{
  "d_model": 640,
  "n_kv_head": 5,
  "activation": "geglu",
  "norm": "layernorm",
  "norm_eps": 1e-05,
  "positions": "rope",
  "rope_fraction": 1.0,
  "bias": "none",
  "init_std_o": 0.0,
  "beta1": 0.95,
  "schedule": "wsd",
  "batch_tokens": 131072,
  "seq_len": 512,
  "steps": 8133
}
Each number is 128 + 32 x the weight over its row's rms, rounded and kept within 0 to 255. Layers, rows and columns count from 0. Numbers have three digits each. The size before them is the row's rms in percent of the matrix's.

# k: layer 2 attention key, 640x640, rms 0.0285, rows 17-33, columns 560-639
# q: layer 2 attention query, 640x640, rms 0.0286, rows 18-33, columns 560-639
k17 103:123124146162150118095139089143136190150163084140116170197100138111107109097102143102137133103085137108139090088123155078115066179089134114128141081137153102056153125117160109124106142127146077139104085122139116155082159176088126142133122155
q18 100:134165096120127064118150084141125146091138132171162130126166178141160193133113132106155084158185069101157075146152119123117076046162172136068118153111138182099102122113116142115158122163138079128104131124188094122130140124158114133182146138
k18 103:181128105158141107086115155119097145176117096169139113132086136157116150136165154124110130127141108117119133156185097099074134097096060161120078183193117070136112118140127141129099146140145121155134109157142202071147149158139122094095135130
q19 104:100095136117091186135185147078161136094095109127105138103152152172139129099145121150111172131127164107116156128147168115193087137130135191109094169084100155170096133152132155125144162135140101134089111116209064143123112120131113101183133111
k19 105:195131120130131109072135155115097113126126215140157136107071163159086188094102127113097109126121046066117167092101142114128086119119102150181124169113136139148116171135105095090114124146138117147106079073091094161130090136082124145148119167
q20 096:146104155154143119107134142150162183145121077105184072173124126061087115148096118099167195179092088089168146078130148063103131147121108158099118119167173106086146105132133152083143162111137122130079115171183106095144097147117090069114165162
k20 103:137100121110153157186174137157179109131152115132141133115110043182160209114127088098102147194117105152133117068136083105196124097182069140155129157130117075169103154134031173185145162178114136070086164092109122156113138154082113109081129139
q21 104:108141140112103149077116138093133062116112173121136132164138143125092144177114095083140085123131131170140147154163106104093119174083133166112142121097139134084083119129223156149089133100095058132154105112146137141123148112132145160106178209
k21 096:122123104104082068185141104172151180080136076130177161099176164163217132116121126131056112164083068179157112150146144112165191089147143154170147093094107138087158204099190127102198181182171105141125153130129099129123162175158082118111133101
q22 103:168084121147119093152156165111155165167117142090081166136152152134070138093144114103083076193195152109143148141119178127108113133062129142145142145129154156091159153119125161112094192071124090060066108194175134118122109133190128104118146167
k22 101:143111166136121156131119153105068115139151072149153143175097020153121102117091146133186161082123161101134157125120124104126159087126140156050101173123127121153153110166158096144159155174108172149111144092082157176112139086116114053167160101
q23 104:089174123123130032141078062139123141175130177138139137067131156211134151132109132076140161167082074124107158142116102068093125157112121129150087086159145115098098185103082110160169122146145104138142135116147152122108145114160139193112159151
k23 107:143109116111119207072119142141146180131171124129150161159098119112123123126161123181090155141209153086108125204062183162116177153110096129128132117124117166179128129056121134105128064069127106115122128089168105180153108118115121128043125137
q24 101:168142129100161088145140083128177132096128132079173140103116091160187157096108189166069197135170125190146147134146134120144062141140135126159121157118194078108119212170079124155119179134115138158112124193173181101122098069078152144072148122
k24 104:125155116111123106090172098094104157090110137141114100147072104122121170153096116135173166093129106154153151093131169124127128122123120061146184178106135072141139186141084121193169122136131115070069132138100133123142128151155161094118147147
q25 101:088108121089080114090128108114154174091119121120119149167157130139153122132088128106154130120209138129126042146111122123144113078085175084080126184119112155128140076110129140105140151161124073107144130142147134182141139099148128154177137050
k25 100:188110094153192074129149074098174140212106154137104115097123120121140167127131148093133139103158059097083102124130078090104156148136099127125137150166121141151094122143070110193101190160124118115116091118072167087135153146094125100177137193
q26 105:129186147130189125060110160205175149157066145128105123121104125173114131101118126152150132111092115133079139073128161108179128242140139152109155143076115133160144176159137174119108146085108134141085091064126113164155126210093089148043083063
k26 089:096143087125087085110154068127116115061107047165175165131125075132074111098095183113124125167133175062140146108139160151084108086138080145113134141129100121084069156154114182138073174154117116074122134124124105150099135096159128103113134158
q27 095:112123074165116092148144117122067123149150069073104090115106155162191080065134084082103156170101151114127095128118089121084120195187176151132122151175146087152089122138103133090159114142134132127180122145145135088105121130144154067180133070
k27 113:149132144158175095168111122062148163067096174116122147110122130129126147132171148126113100110177110096120136064124145152169121116111120076112163150096080171124185120116117156086091122136115133140113095058092181157138125151110139063153106107
q28 105:136137147116133095171135116118143141136109090150189091067104071086181048125189174109120141180161154104082110124106144175153173139070088120192098123121132100165182139073120157099090142130180149059123172156085127104091115095114102068123148118
k28 104:142066152081126131126113128110116124119119124140096061171129141141120108197209127113144163078162131181165131102169120193134120086139080105200118150125059042097098148087088132157146086097102149211100098167123163124137133110099116110114105125
q29 107:108127160156110144154106136146152186122125084072165119138186156130128151142130086102148137096118104220145077120159122025138094083094171118133075178086159121167124196084106132097093062160136106137059118138150138127110125078107141146149169139
k29 108:143128133174136140101189063140130120164110096139075111160088123109217131101138147111145111140130165167177161159126110139067197157118115128155168172143129087153197132136052120111080111162068085084098170144163158106053113201119130077138169114
q30 109:176187107129136111078098093128158189133154130100130152159132101064133107042121110191111068135143140160130146086089125142060137095139116177194126085174139131116149171110090123166115132127174112149206137071149102128140133131177183119122149108
k30 106:100103178179102087127172157135144096149179085179167087166104129141121127117106093142063089090084244126125109087121139136131061096094227081115134145144169091105158113084115110109137115151134140174172143174107149144152200133134096127138158137
q31 103:142086164124126127140178158082100130107097141090098162164184114160147174138114135128114154124150122141135162103087126170143158121080080144159096088186096146135141099160093119116075148152140114133177130126105107173120121072097142151166122121
k31 103:153143163140101176130186053134151163133135139158098148176122135133095117082139120095163103088041157116137134154124174089104129112186122093135143126156102162130103137163076121099135103099095172146179128098197154168124090153130173077123137115
q32 106:111107160095154190170127094089078194161080113140134134163116169078117123097132189130124106125185140122118141148136143131145150139130099072150088110130104120106124160167117082128130111121061114149089074102102141127163078126147099153160179072
k32 105:174113099145116170137167141150153171194122106103127179100090165141149108112124066060130137133109109134097130114099148100137154167157135110171134152128083152101194123188102170140091132073168114075156171133184105157105139095123149102179161098
q33 103:066179105173124170078140109097122080074124094097093130104111093170130078096149126139123102124149125119127109148210155127135175182149123135130152147088102169111083137160135157182142126128139183176158069106120145135148099145117112129092129098
k33 104:148144132111146108132139140114181180128135076121105089134151170111114087084196136115132070095160064101144116146140120132100181065145166135145156155135137184072158137138107135116111107151133074135105040186131105166089112100165133134194105141